Weights of a small GPT-style language model, trained from scratch on English Wikipedia.
Architecture: RMSNorm before each block, rotary positions.
Training: a variant of SOAP for these matrices, 114M tokens, 7364 steps.
Each number is 500 + 40 x the weight over its row's rms, rounded and kept within 0 to 999. Layers, rows and columns count from 0. Numbers have three digits each. The size before them is the row's rms in percent of the matrix's.

# q: layer 5 attention query, 128x128, rms 0.173, rows 0-34,64-98, columns 0-127
# k: layer 5 attention key, 64x128, rms 0.182, rows 0-34, columns 0-127
q0 072:485531501518577589409455514458507545492456509487482510529440539497511565527509507546541459505582478495546529443531538464449560469479547495468549532490507536559474485525529560496496495532453481521581463448438552454511511464472555506546520490516454481473517469532521561536543442502490553506540466522497396523616581555520449498549502538472512526470527484514471462557570456460516490501479
q64 093:485511527523527499529495601515486543520430515502464467481398518528475509571540531457505479444522471459499487458526584492476499373528476470476555523537472527527446441495508511465449456497456521550532475578418445545537513592464541482522483526495512460497505478492507486526519510426525531524547479450511488513555577530492460491541568464478481594483549481542516515537519418504481535462454
k0 148:507471542570510441524493490502455499431454517430515431526503477495468552507504568431598527517534419483557515560566477495464465474488513462434510577521517474451535549497560569477494534547555466497459460462506534542499446530485483492455477519523531475495533527474446447507518427488497573467511513464473471447547495512501531388554533595500466481475522456469471475552483520506540441504466
q1 187:466520527478428477534538486521509490534531446545489517449527527548590471465527464512442542471458515473428464479418533526481481536534492505575511422507511501515494542481425482487481475473482515508583544590477474524480542497551463513549520464480510513535496507502513490491449572509546421508443562515553611530451438447411535553471496430526552472543526561502515522433472497493467522486529
q65 176:493566487485446571464501460554531452512577476542488582460519467471544483452508464564432480497531538556457471462443523499516521555518475552554514445446518483553544576484452488547503528460477499436584578544541517492543518469549476505522541498482470530547428521506506523538474552521515426480472475534547503518452482514526524558445455480473580474518488519533448562465492547456467493525586
k1 106:493495462437500583478506501539550489529576444586530510496503472494547473457451429547406530524512590490471478443475560521565520501469515500571461417446524482527512430459445448526527472455448499512502534573512492479461512523492439447492504490507487507437469477526515549448493558520496395527472507547489497516503538496493500544413456446487543540541520543503538489440483535486456515503562
q2 151:550446500476530454511458512510434484484514528418514443505483519484438531516469509481542460550515471509571538563483495530498509502507487505417474578525487481441502453531580549552537514552520500468461471427547535486512479535529559483481465530528499473495552524501503448524515465518447586476552462455441414459586543526533470457540486564479444506423487436470472464573549482524568490487451
q66 141:504393514534548432543502524496440489471490546440507483499539513526418445551516544456563518515481465484569550557498483527481513534460528435434463552554483484421501470527537493528518557544590500500420432432498502486448505503488527485475456470552499527484589504487489463459518436486490549506554506495497508426499481497477452440552506541519434502453480458428507490508505537538539474466424
k2 150:540504498524543457530450515460439481473474533386497480528467518470488554532503580507594485490482408498561521544519463477511501501534482465405520576521483500491513521523593563500463490529561451490482448429539493529503514475497556522465479537502525460494488492492508464536508453464511603473505488490490455448540491540479482466556536527514409501440508412463455503561547477501585464499478
q3 072:520469532547507492487543531505527539479516524514571387491473482499435482500494480414456496505522526466502502495555501521489548522436535495478432530440494527511539484532505458420571566548534524516465545461421530527474475482490569487498472530503566543473558565486459543412537458489535489589492514495478487478402600423513493488519477533520545456488481567450571507505525545478517462487500
q67 071:500476537534505454439516540477506577520455505564494417527522517555516470463518514454478489527482476421523506480523510449444481499541505505464481528535457551447485397552506479471539498503438455522476516501495521516411510509508544504575423513482545537483513544550401444470533526540515533557531461462470499516451524504531418540567559506561492541439492566508546498536493427563504542429497
k3 074:536523500532518479532437532413457455468546481459529503525510509434473510523468523499520512522475430497518554583493443512570526507456478526456471611491498540522607486525591550528484510494602424502511469402623472434508556501452485498480450498482486519477500487515517490490476464501507543461572536511485479443495487541498463518532456517466444523485471425485485553522504520499536521467501
q4 098:463519462546528509593476477510511446528462506463496593508521506542576585522540519552547528490475513552488480427495492432439473496504540538497595481502506495482411567512502512513411460437500526493586518525487511498574517520495486511482579493479484507546491398536555494600475466496467538500485528482492527496563519560487560488506522451508480508518528413523538541501472505490473530533566
q68 107:467528572519514585525489495511527482521457543469471570477451509457576554500527474509524391442501502554487465482519529419483416456528455505490612502521522476501488541461538504499409428435468527518560490528517473517585487526459477490455576479469491481495456432479455480579460509439440507475482477510533494543531517493505463500514521418480479543480524459532543487498498456462534550547518
k4 087:453538423477505536450529453513595509496518509532507482511514496518498490482505434560427471464498577516424419428471490505505485466517531444532498451422534519506450543456436448490520476482447537499479534556459483518484437498573453475473508501545503528475475484518506539439512565530539425515484472471562515554479501504550573525412439504519493509524514592598523500472500520508441515534540
q5 134:468546507529461519495519489517550519500513450584462569480498506520556477473527470542427531479500526490427475456486522486469496472496505503590511420442498510560498538480410476473469463452469502528558531576483462499510511483479425529522521472459495515503475484515522540497473547491576409506434535533556561554436473472456506565455508415515563482568528576543528528440499506474428522514557
q69 134:476598494474452537471502487492554511532524457571488532468485473467561529486501448540438492490520548483445438445479540479471489481512473563582548441435502524579500534493451482481482463454406499543585535582495484532530523458511495530534551525494504469521427489509522544524465561516516435472473520522563491571512519523521543582438498450485553508551509555577480551469495497473454523513539
k5 148:453519500479443546490537478518545503546530477606502505461549482522534455496475435494419523510500573508422479435452555521493506513484489530585491385506491498504487481475395422504528536468495536531535553570490484453463496519484480489544538469507505568516503530512508535447498549518470410545474528509521542540455510470518479540484480474497602496527476563519541515440447520508407539500519
q6 103:504442509515501441523478479514459483480492541436520434539462512479457515521454515430588472546480474521569558528540504524535490501514526497410516571544500485420520459504620558543513536523559501471475448419509515521507464525532531455457461538550495486517530519475482463509543489488458584478491468502492434409579507516546517445537521534468456519446455429489520492557540501551566497488497
q70 106:532442525522562472522516529492405504472462576429507511454500508503551499470544532464590447501509436534581551526502505520455483515572498504443522570550495465417467468527566532528505509530544457486477450460489509523522496544529501489440476497530521513501559530471427433500516450481481569512524444482466494443510485526469432468573529521493428503426524421474509486570541486510578479526476
k6 079:567522486452560456494458505476458469466517472430498522565466543464483533522471542509547475527523421450547550560496459562471508489481468474440506580464504519537511477526637533477512437505577490507455425495528514511548503476532529504463463504542514459475476475528543441508464475483538586473556488469460473553579528536470492533484518527502398498473514441523494540550562470463552507492541
q7 104:428518539539473556465496475502542508535497469565451556513504506514541459499493464512447552486466529504414474502508550478458474498479502501567515392510529514533513528444393487464471427447459537519545528565479463487557467507457435531540542487485480510496515470488502543506464515479598451519432539540533549531452460470537495524469501417494571500557527572545560511447497495478424551525516
q71 104:445602467475503572487511458482522527539496476577485552468465460482524493457509433544454480489526546503445471418520559489457472524517462572572542436482519518577475522484480500464457439445443500544598495549498488549536514498463485548546532548475518481488428497513497542539449570538512413492488510528546502567489508522488530555463483466487532505542522570595496511471476483486448529527525
k7 146:449539484450452502448530491527569535494541440588489502473525513525499481535488446523401516529507556493413489442475523524489500505462496513575495396436475532539481476496431425500532508458487547524537560558453457473438512489544480486531507471523506539496473491515528522450487573510503409517502511504534529566474540478495528562439467458473555524540492572529511561461461523471409543483537
q8 126:535467511488519457513471538447472475408502520418531453505463518485471530579510561517552468545516463517561501550442450529503478462511521452431485597517485512464506489513543529550521520541541525468505511455500484495459501490599593490466471533567501482528511489473505470511547494511492598481539472465514452500607560538479517449563524500513427507480518444510469528598517469474578467487462
q72 132:545476545494516427540514577455448487405520537432523477498489509474527515552532560530541468508508417506529508558436457519483499476514492460423513565492473465480485517529541539535545538526546501449496512496470485540472524519610552509473478494556503485549543491453473458468557478463529553485525440488491464483582545543466459479548539514489424487452509423496479545564536478446561423482450
k8 164:535457518528525488528492473479428468531479527411501481503485481494515561481505532477616490478502444500591559545522492459522497531541519494396528558566529476451507526530542531510440526539545468499467467434527542520545515481457497507457495498477486473487525528460484433533504421487491579486500512492453470407521452509501463419580527542516461480454500438431463458549510494508591458518458
q9 145:529453494502527461518484512516444467469479543425512441535501497485467523519490542473574449537493472501568540561542473523506512511521525495436494579544481493427471449519592514535516517517563518492449469456523510514493495544525555460457485540554492477514556497476483443532497487514439582493557445488470446458574513538558496465568527555501421535427466400485517466591526500537565506468473
q73 136:521431543525537451543522521492434501460469541422520495494502534510517487530528536476561438482519445516568547549505492508489489491498491464415556570557476469410464479522599524502517511533547491463463428419514503517482509550513505482457488486520504513491550477470435445484509452491456570486557449492477512433537527501497472462583520514507427517421509404468500451551509488526581481514449
k9 152:506486512516568545553499463500464487590437545433464524526466471491562526444483511485605476480471488517556533515568531472515495539548488506437524534543504496464512475459564519483440464501504452525462445424549534503583489525386501553457524497480519494471508485535468474562470466517422588497513502507435491450486432520548455479560518508514442511474498454473542442513495485569538523554482
q10 095:492463502599497556553530538429467512449434516474503536537439412517538542508512486515545533523489433591559429506457506475394443456535504436583535502468519563487510505420487491474478471473553468466470520502491508568566486514494565509471495546518552491535421482526506518559524493543488498456496565566489494466426442517482488533535555448506472502519531496565525533503500471485492492520488
q74 108:385606509481551474531487563568510507425499549475504538503501429560496448546480525571500440450548468522500532495498431498517496446539470620464476498511513517508477500515545478534407475504482476525552505549464508552589482569501493505466543491485495478558557480561455524485533553503467486497507467511502452549597503485510460467488508473490474569475479487502522467560455496479463512551522
k10 092:527503485477503443494454479469532403505536451483538499411433448476489559450539502511499453502513545445521485518455484475458494558576426371469556500472554504541512500527468533590489515484525499538458548461546549490510523582549504462505503456474447556491364497490541494557491457472529481472564505534476511463504451504452477487462525538538481510508518552528462493505520489484485487473574
q11 099:543487429527531568519516497491450557554437497511451494539528503450483526458454484520453567538489516571501470555443461554548499513532522531480476486480494441471396428482497439465495511513532521479483505552594531546456511521510507531544520462499517506494520443460521526476476552465516474487433607484468547490510505452459490562494459454436528442511447512481466606456504437562486519472437
q75 102:487526456408461465541517486511497542522489501517508419471515486602477461455468463438496517451532519386455442545503464519555547528503557536522551490534476552552518504425525509503545490450527496525470525503507455524480500504432485508509471504517478589501513504480462575500499523547416466489488443502491565501438451412508522471510492512515539538502475468542501411536437617481454502501520
k11 105:526486474626514537526521533457463405543574470484492517490471465490513444499560503424508445531455518525451515508530485497517465525411365445523485485510487509556442514515452530497529561578526459504548534476542533499535504487403440495490474458513463494489505503559513468485523508493464534527467528523454525469551484514475407483560479483493574453560499477463469513480542514554517456456490
q12 092:501516509580429484455586490537467509457523396502548518527488458473562464547525505511534492498430452504517511484482494485562450479513521510481463534479510469480591519426534405521508492514419504471505544509485545514480533534503515496507552565481444406490467526434515533515488472457514475441516555428509509516538534522400485559496470527534480592501516513486502534559513540589489555453502
q76 086:482520497478528500520537494597535475545511567493454514522518584543423471565508515549529518438484487501573499501511506487537607530499546518557497457445546591488467515601559581486456517536487499492455504474493495472523467474466433513518494455491529533520550505543531504551572481547543470466502420483576512511561441507510525513426520485518483436524440508517483491435451468453521510554489
k12 090:431456534449552595531487486589475505475520526489569470482451427523474556479459510485453461513504544500472551456482504497533416452495437536510509530430442525496482440483489465541531554541489538456473472461505500478478497545550441446467515495465574462536501489422516551551555506494489509522533523473428437520535470490508478488527536534428503532573549497523505409485528480528534487468604
q13 103:511500535525395511432530502443550519512526439571462508489619437424499406429490569406484497528530541470492516517488478563491496574470406512509496497473436499489513516444498480478521528588471512502482516525459515470426558511517505474491486475522485481475486550526501466436520499488431510485505504442519465560549511442515536523540541535492523551500511484494495510506487581526447436553508
q77 095:558505502504510537486490481599505423505552561492440493508473505443496505549527469606539556496510558501526495469542545527452502440456548469511551496463564544518473516518481549519543478484552443555504432451473465503543458533502479535442569519445535498518503473487497466521443489477527425487467381549507490438497502484528509511496446511540496395483577453439470517445543510478545523498472
k13 092:570510459456488476562444498574503543507505545467545530442488561509527516489478570511456558539547457529483523484558511495509461481491437496465386474479440446469492548448538467502531486465504494446458458554481556572492566481497517548531561493452542519551516507466527585481579487488451446547479537477481505477479542493472522480541516525464540486502434556441483472507586496508486571415514
q14 102:512479476468511575519475491572467542515493499479500626540431488523524533437488472497518476479537506497496489595539574493553489488561435498487536493500496455449541541522495521469452509509486494513521515510504573523573450480512460514496517515545496443549406491546462495557459497548415587454432454502501453486583473531465454473507523469527475549426578524563510558485526514529509477453477
q78 089:536587473537522530550468514542535429495496460505515461501493538509558540525580473562526469534521497596481482543475547491544448510543565557482520496570501440523443476473501548469544475506466470491496499563498502468612496540536583540473611496536521516533505535489466518528480467477481507538565472523438466492517454499612601486478472504500467439476479489501512519531449472526447510527504
k14 104:534444498500562483497514450439504527517474540495457517538515484393540504489466565426519487429458534507539516378474461462423525508516467482503509460548561510433490574533511463586470481469380516469563456414496471487443493536510457475462516484462479538511547489414555455550526545496538489510506528516553485459466489495481533510528488538554482457510489502485477468457575506520471493523501
q15 098:565440491529488553462469545460455552456497505523488512520488472532505472446537551451512521493436543440495526496513565522489574458485535422523509531417413537571448461502476486517504530503569545522442490478554540478513582474493457465523469493457511507498500556546485479449481547493438490482438477558505566504482461473457440474457487479526499479534584521431541503482417595459546534510528
q79 090:509423521520510568521451507567499474447517532510400482589538544515449398434436552530474531512531505489505480466429547487525447512460563523535487480482434544529503489516523480497510503555536469501486463509537434545491422532494476502535493492542506455467519569521559474461505452479591467525486581516493441507489515457513484496490558487489487438459416563499491445479515418490561495486470
k15 101:464519494546515481496501484531556496475505580569518426467486458506478481549514507521505518563544409476472462587624514457456524543592482498465494481482514525462547458479494477522527430549564465456508498526498454500448457517482539514548481481443493534479465500507543513424491514512535478551499438548467512500509607522495436451485470547529512569502518484537455479484579504492489604486543
q16 099:528453469495552555546497523490454430493495481488564485450537518577525547538513454558502529480458460416501489487541482489512477509525480483515483500469542571483523488468486501484508532487498508482394513505522483475543548514616499488418487548408471500462543571522488552467516565508557485475532532483476540503520544474501396507482499474617516484491479477468518531529470468399516602475499
q80 080:481491465554504434525492563465518600452475493462403508516441474390535482490493560447485487494538499511504518444438521437426541471516557565461488556512503515489513521476528502518501474504500528476556534518497490516500516494436557536567488451605477452491438458522515490490535582389519546514519524461485499517464457504455524425472500503521497471539525531470548453525509456467545492579528
k16 086:468555549520463505474488489536526465516537500546533544547524460531486548535498404560484465518488551572571458547539508557446537521545570514493496545507512527537485466565505530481483523503565486449470560509522524477424463517515455503585465490527594516532451476490585479509479478473433525503536470518461478519577476517519544437509534509537427455521483470561439528474500598424514453513494
q17 097:482591531434491507484506446470515447519442464492484539542511487417523492422526530523530518447419464447478485522419477497506547506511458520510569524555435447514500473541547480537452497520507522506515476540491548443616474433544459501493534409479453439482412538525487472563545475508539465452505559533468447461526479508535516499534508506530459454468450508519550557480501547526477512543441
q81 087:549476498471571511535491470521477508515489472468512581538456468524459579566504498475508519496531619517498500556552557523594480558513580474509460506535552532422495473516494567549425480496432501498542547486587467509469464483498550479449489582571476513509500507519509485568480587487470567525536532465536495511542471493571500535446493505514451471486549507507521496477540421490526509494443
k17 092:514488495515472588458514512490521504583532544513518512534486461520512452512514506422459490496552498519478483496476479509539492523514496509478519490521523473440474540489595530530522539438431555448331445483468527522458458537529484543477582454591505496501446488420441495489466480478498521478519474476533495512542499510492596510491531507524531561494474462493473460465447444574486397529517
q18 098:439473486396566415528491530449474497503458426491445487482435502473491505464526500529492410457534505499484513461442529477401501558509559525542497508466451441435480465518490508500482502473426485447497473436538551466451575513513566517528509497511515539468471499519543512570540506423447484568467521550539541451586529496509456520503514494487470530457470510545505496524428561462469529443522
q82 104:543570501478461557486517498559450518537388511491519520534492393504541458498531414542526455497453485464574503511525444483513493464510484510480539477522525444474519445487515484501553476429499446520477468546480508503574465482468454475473522513507488463475471513525470494459494505521399515499578398460536463482586461504494494467481505521552486501498553409574441534560528489455501457571488
k18 100:532504559524453422572518478496556455497524476523550468430507456512580501529440509512483486513536537578591539432475512492538457470476429455500479462487545519451461625487555493506530490523504472509463543452523524504557527441532506513545484513449486491524552577495525443505405505493497553483497494468502506508472480515437537498481476424548496527488492510513568546462494421530482430574529
q19 097:528515513519549514517540462478483566493494474488585474520500513447462525547558474493511438463482415433543426482508510461530583521474505523501534524489534502454512580475585406501503518487489491515570496516464561518495511477436464452550536547476534508591515550484531573486479505481483475576510494482524509495570489535517540518473375518482482506488557523442447577513465425479492487532458
q83 099:488538481397530514597503520534487473503456508487478568457523463479444500589520574505505468518576533537492528532525525565472498492524439449492575516508578530574579574549480507474506515512471490504494496539509544553440467432520539518516587542460460467562456533497463472546501485491501506458508447507509545519383463498472486451542532516487458482484460488489468436564553487499457523493510
k19 102:535486509502455443503500558478561481511515473489540543510407552447496542487455457458551442458448535512459519465482454478509471495497532466501428498553489487479472460476447551450451488512418522380561509488475461558490529559538518480492456500498474450450530469470496514501416480474526562529476576491515464436543506540505511519435501586548461432537521550565546465469445469511481442462502
q20 104:469527479518435541535483546510479551534478516477484506532539485475484572514539500483466483556532515463538506596456492551495444480540528479481502475503487435534451400451491450565538557535568422440486534543513483458529554515528521560479520509525544518450498484460423462483486458564541496476432569545448459552562475445471511442484507481429500484451471545533482591533518464447475530480545
q84 100:560461461512559469521505509593523497462515458495550503495473563483441441571521494522521453426503427575515503439491522521465516528444471537534498513485551513482571449403483455501511537486437556466493465455427483570474496466491498415498503547489450512484492458491480517477505566496439524576536571472583473546519496553507486491492525464494479508507510460557475451521518517534466395480449
k20 100:510501528555493490438537515457479488499531489516503520527509397518486502506493514496489491507515415500473542473529455488526516527499474493511592527484455488498522550467481549529538476547466482585451516485502492536458486500461446593582506459546532484563550453567595514543499489413574450445500398497515438480473545497528505553544454554505495472562573528532504548557478503530499499581452
q21 104:449466480456491501442555502537446501596453469494514439513508419551471515550490465496493435572473485576504505479548601515501450492490453548498542542536466460461485489420520481534475575544460420461435476479494513526514520547540504446445536462495506490495538536526498487502571500509434518469477527437476502503472513491557555497517548486578527452465508526574407542488459441455500492517533
q85 093:531486506553437378510455509538496541475539483492569500452458550499456481503481518437502511439497488496462495547420490511488543498509524536521466496558493448516578468509476442496526522491520536499481416511477519533462527440474525469512443551515508458572493495439506533493427475492516449574519421509559483485529480462558506477445426572476496453520565586469508459563478480531423446521456
k21 093:510530451476426457452544493481493486495446488528459539528552483451534499525487503567490541481539431484533418424545446494452523439489488499485517493518511528515481507553504508435519505532496506479490554537510518484472522580582431527526607506584524504542465530578531489532512455440461554501575483480445477545445515547522545555559535432530451480487478482478475481509525609563470511496519
q22 102:475502491539552505529537512550478515457522507548482527555554607506534446427516521531481521506496480499496502537502461498552490466540483485465510508491480438527486468466570498496540501501463488414465606492562500458560541478515484523595476526506431474434480546533572449443453579537378471447480468456527524526478452459499499511488502544560539532482455542466404505501542535477516527494489
q86 091:549464489525505509503484486536490511488452498508472538451463412488536522563555506452528510509556515462543537506540532515544407462488555433567522499496475560536507507535450563531525469529522499571488481450584476497516421478468531441443493541456437490499488478511454554500517488428561490543455490528458516492409441511512474564477436483466491382482590435466492501473536529510509516461496
k22 092:519413509469532436451424502529498476509580574511498505514530536541523501512437409490480509448479491479518495482463431527505521546499492445517496490561499456478473511477491589504515476493492402461471468545556422509460547441513453490489539462448619497517522530559489508448555481472485542430436500478516493523501492535496469479551499456504610535496448518478537462438550528487534490477559
q23 085:489468507548454531520484517462500459466553560499453505409499515498507481543481485463503506524524404568469492437460544504519476482459484514600431502511556516511553475493474454487508497485481447496584541454526435468544497494498431577607531503502553498441541567522574524489473481446502517475554454459506487518456505470495530486507501512565506443494456481548464536430520528549556489459397
q87 087:489529474562489517461464493621561584497556484559477487539471542553479408494464494505441530526541515511526511498547503593439519441484573481494463511491482487479543485526496437577523514539487504480496487470481484534453506481503531470499484505452473417484554444510488413505465538512548493550503509521517552495533509503484392474528467536453423471538521512502542473463563445466420440453529
k23 085:492512462454519479536461532538432542542486420515570495485579529502449527488501470464588490497554460515539544533460487424488454522549479507529469505521457550499499413430489582454457496483515444542529513476504417458437503476511461485523499440594501534483459531549515607483491540510438499459485482551484500501505510542541494540462544433532532452486482473515499520510457497466506582472587
q24 097:524501522510515626459529473493511555467534430526527532459494459472476483444495433504503480528621552415510493461453553534436498531508493440502519528544458542515543470461476483504506598462527551531548472583524526523507536468548489398536513443513493558530513492527485513486494525492595521502520542528513455489510478487520444478536462459555553496500458490521527538565425543474547539491500
q88 103:441537490564511428540497541505525494553501602502441456579464506496536480462567565446425546499479508525462584467506511487564566474569559510487501500448475495459545465473495520433535525521510450535549522506526459487470510548514509556519551508459494514457585509511502528507474550496483477455402548522460475542457572472492478444469570494542484497485555452443493414523524513511497526465515
k24 098:538451473566499465601457517538535503467469443527487559455496465540492471559478522431528475551514514505530565485515501506413557559452527517536478501427494448509524483561508460544482495452538477474453509586509564519469556529539499515482429425490515500470528532553547525492516538483446472576451472552462512471496530456534458528487529508474521442477482516450437391504461502481508420460456
q25 091:510504447525539576476455478541500539508541503508500582569457596538560509523400461498490515471592485487528478555596568506436457452484504485472497468507528513478476482515453488453466530417501553505479517507503521536601479507528549472537453526533493499481521446456451467500495528497580550455513532506484509501580477535495504477495549477496448600486491530428508541582520456518514469498482
q89 083:446565505543532536548513545507547443424455467474519484474494514503520483484472468456525450507455489505460492506512506443482531473482526472513379497493435534464527552553528491561486437524538433570533485583499536505512451545460453538515520525447488446518561513495497518499522457447508543551496570553455436511519521571502493528530602485490491413468497477526517496375480551474539534496475
k25 081:484472552486545467478421463462497485539446529490480456522458520462410529532530541437550466453435557529477483449596582453463584489495503495488599482492472502555532572545536527531438484480534510516540464453518445455483505508499464536463508500454574538512517598533535469538488569519415462503531483464520522511509483447529495513449446549526539530520533532497461478525539490471534512537545
q26 103:561510509553516481532364483495447525537548475490509476570559588562454521499488473514529532446463528540411528460497512496512474531500515465485596450573439497523519442473475520487559568503468478479515481451545444499548494592533485570474426484431513497514509525507478494491495501500483538487474468518504590495522531530428512497519457472495553475532531491467534442473415510461513475457541
q90 095:544515439592507559522491486504524522490433450523499405578450438538516476492569492494470546530509445474517512513493560452531588534498496407492508525450482523520518470572499529448543431412543537508482499520546540419520570472492506522524507533453529513480485462495513504550525470492560506469466552438513492521462489473489457498526449531473479435508533460527454582585484465463548464473537
k26 093:454465532548498512532489469534551519478500479484472515494536500472525464554471546508502468504519482440553539533424518493535517464526461505565421507470537482522514453495530525474438433583566547486464592487423368560494478439481474479552469506467524580502524548439546488431561596465538516488469467530508532529449526487562518508496452450535526519530495482515506537472534551480557465532473
q27 093:487488511547433487517477490489548464571446508445488520501490463517544573463476486562524486493514417503501499506553501471642567478530491557514459477460496497419525500467472481505500428522549528453457522490486488554530467502602475501457462463546525515535478465529564485493534517559554516501456469524499484488516585497485471482532514424529430494492444506500456469408525578547527497592495
q91 090:524522539484565474535492481523469505476503494503479425502543468528562440578521518494552543496460523450463485434480550473370496542548541520493560504489514562520454534493482577521473474454501518506520554491529489406492494586497512532460555484551485464458485436474442563561480522509464495478516442588486509472464487503525478464513496486443501563466508487591511469603475472438532531467509
k27 088:528497483575464554493449441445490542536487535430479574539543463473488570464536516568540438517503438506442504527481507555420428516521484501488482472495444535563488463494508573520534545487526614547545486564523502524520467476474463485532486516491471517554555534461450526464526442464499490508472530557519503476510470480450516474450579548580470536517504513540506586500558531513426508549511
q28 092:506487556494490511444475543430557532495585551496481583479548489452483467467511520509508512564518528436488467503504441534470524589606480434510528470467518515479462478519485517478514498472561534407490532493476483428531563569485496498495523574484421517500465511472471441467523520515460498496474581503523514535525507483408478494543571563488483513465516457436588507541492446505535577480506
q92 093:468510449504518549506540569445541405548448414495458464536501487447478496497461470474463553508565532521499482507500443494524463426466474518539500522511393543531502493416507528420518461506517443481486496521517538555453398540461497502480507485498522562465512501486523439468526501413463476448487423477481575479552494485472536520515499478469537495537552467563516505522473567506540538409532
k28 091:505519512485442483594508501521484483427540498481499482520455533497581481473500456452485405531451602525501578475521516493542512456438467491495458484527459453484547517501480520610536499478550507527500457514450509469446563441484546553580438489501521475501495461530519529508520592616526549494436490467524519454545472537521458457555467515506540502522509500469466447486463577489536518477532
q29 099:556440462518525603561532448489523479543543523469531464512390479456506486505472571430533451462555455477482465503520520546511477436535511551471556493511410574585523467493472487496470455512517484470483530534471470561502459500531515520496517455493511501525543495470507511479506461457495455512463470496466505498487483479512561508432580499467476445467496505505480432480567384462540490615492
q93 087:519543471494519420471414491485450541460453412504476509510546505510444480542521528502496490489416512524488541515443498446516478520439429355506518461549557528497421456430506521518495586512500523398533493478516508522505472453390458517496496465502484583479471454473514500506479551470522502446462499491488511469508514531431454475524495525512536548564506497495533468474454555510496469479560
k29 091:446463547511528491469564517460525557471557530516525559536562578460398565406498563537466480532501488525502535520510458474580554512481516518467518485459495477528564519562488512485552478510441510505506524541450501523550445468503536545554396502466498471542409453541428430491485488514463517574512572484484524528454496563506483495504487455532501514519534465479575518526509541545539457482502
q30 095:497488526471422480466554441528459528446549454521570505448468440455521463501506515443471507469520534486551495491522527478446502435504478503547477549468528522474541483450524473503547563535417509511523502482522476448434499445514425543488531489551567511558504562527508517426473456447430443447522497402488457478508393477498499534480434513521532538518455546534509539546566511526500497470417
q94 098:462460484491514464476583529502555516516542468537530464524597500532507499475391461492518454389534481486483507506451505533485543489421435603491477488506548452543530461521482438479522518528454513519441452467531510492502527530511502418423509547514532464497514536493446469508458506486494440483500466438539482488561517553480527531490492535456521506498382553509534503493503443571460438439491
k30 097:467536572442526541500492554502480476485515592506562434488455469440512455571474477551514520465516489452554506473378420517518525480492487517487461510562427488475528520520504472526475468490494408498526489488501579553539475506498539498541530541453469496480462462539474592497498468530443540522502518501513477493480496520521534553554479556497505375530528509437504520499454493473459583488585
q31 099:561533494491539551500569488434516558528564462503435535535483464452460422483566593492485564458464503395469484484526468471445545463500511464465566462477545506563470495545493469448574545506582480511483516499508510452488512487502458528498493466489437507508472531532523523491505458514516545479438527563508445500483498518472474577491498493467460483487523498422514570484478562434518489584592
q95 090:556512478563497449495459526444525505502492536540507448490578489473447553537520438461491491559543526428499501505506487502545485559445485450507500522439510509503473474454471452540507544504547474547473515456464406570514492456616559419449464519451529554474537444480494541469490569518482452540496480526472513476426535487487449440466488438599476562478492438484498490498518505502556527484560
k31 107:572487460492537504647488496543531504423482533471462494492462494528495488455463511479470484476548469545454526449494507531490545556540503511494481470469514534507488527559489526507539476469467467509509526524509557508551418527405527519569506439553510522430504492467497539451526464458562486496483555492516539476487627505504513474591562492456572564540500542455490444560470473487490452443476
q32 090:480503518496504555481484534522536524455504459465506454548509516527515475497544587470493544455375561474462482471462479502475549476452525558512447502492510450475483498449562558476483455519475544486570567486527460542533441440552505535465514475627519445408476495473496601464479494471542460558522460522464458495508552532462534495419510535496518546498544506517525488505556494569488448462479
q96 092:473531452504459403448580478515526491502514517498507542412468462404507486484446487498521471539590468467512488585599448514500534488579484551493542471510460457470554447573504518509491505498460493498483524543557529537424484511443499463505455520459496513539549420516475526525548415523469473475580437411536520489551453486474551509491557527494507530513512525507459535482538487470528527486497
k32 089:479550525492560499487436443484461485500451496519473435498488574488491512475528481439476467510552567475446519497471478495477477479473573489483491567456493580488430487489577480497488479507462498494477524409477556441487520477513555470565642523483488463469476499485514452516512482475536526524476401506545563549440436470487504497527483530434509502552410473556582528523511443528502497512550
q33 084:507528492578513463519534498480469558499491478517487453545529550462412447497511459574533543458470474506473532496486566487522550537477529507521428484517539507535568458501471522465591452510497461531488455432454508510505519461491430512507515559507543494518503506519533403446512423432496509546504510460561545541541579579501452492532494434570526526526540509533524532413532585514494478450549
q97 102:458548534468529505403547507516555504555478559472555561501444506517524534480451512496462499581491530425529530484504476565463586502459541500472439511527493466493504458530469514490489532531478585550458508503523483418498537516521543528545473457424528537548535441508501451507540467553489555447473493517438450501503473401511574469472510550503466413520461482460523491472470471470424451560510
k33 090:511504498429479530500476433518495499520487504472449468453555513587469428527453516466551501445515547472494508514430543498421444479501505554503478568446467548531514545567465490523428524492549436447487428493457433535473473565500521452495563526508480548486494556483502481544534483501570438495562575574486506524485545530464430480453551493507447462523460499584543553449499483540501477484476
q34 096:511472505393533491459482427464511528480461452520425534448467551475496548509506499510499456537499473541524559506480540447465508523492505517479559507479530496526555518559481552535533597520446512472497440542527490536499465517508522450474516461577549442458460487516422539519498485489465507510428350466491495450480520456598505548506547450477542445495548471530488484419481470525503465454505
q98 088:532433467521542573514501539526534484453508562510532470446523493494435478536510572534494498511520538509508551467442471576529527448590456426478497499550489457579491486467467446402480463485526455442485569490461524480513595445466481535515539471472509495532467499455491508480472479506512438546485553481491488487424477492422539473488431445599524478539459528455479444501531513460558539501504
k34 084:478516466556471488414520546550490506505417479562474503498588546464511472449474563483586515497531515465521459500467466534492510508532431486506476434485548561465504490492504477496558512531485516495524511551498618524531546564542508499498495454467541539402560498517582450496489490539486513440442516456442515500461471487451461468596504506509498478478490531561433545453419468472488491490434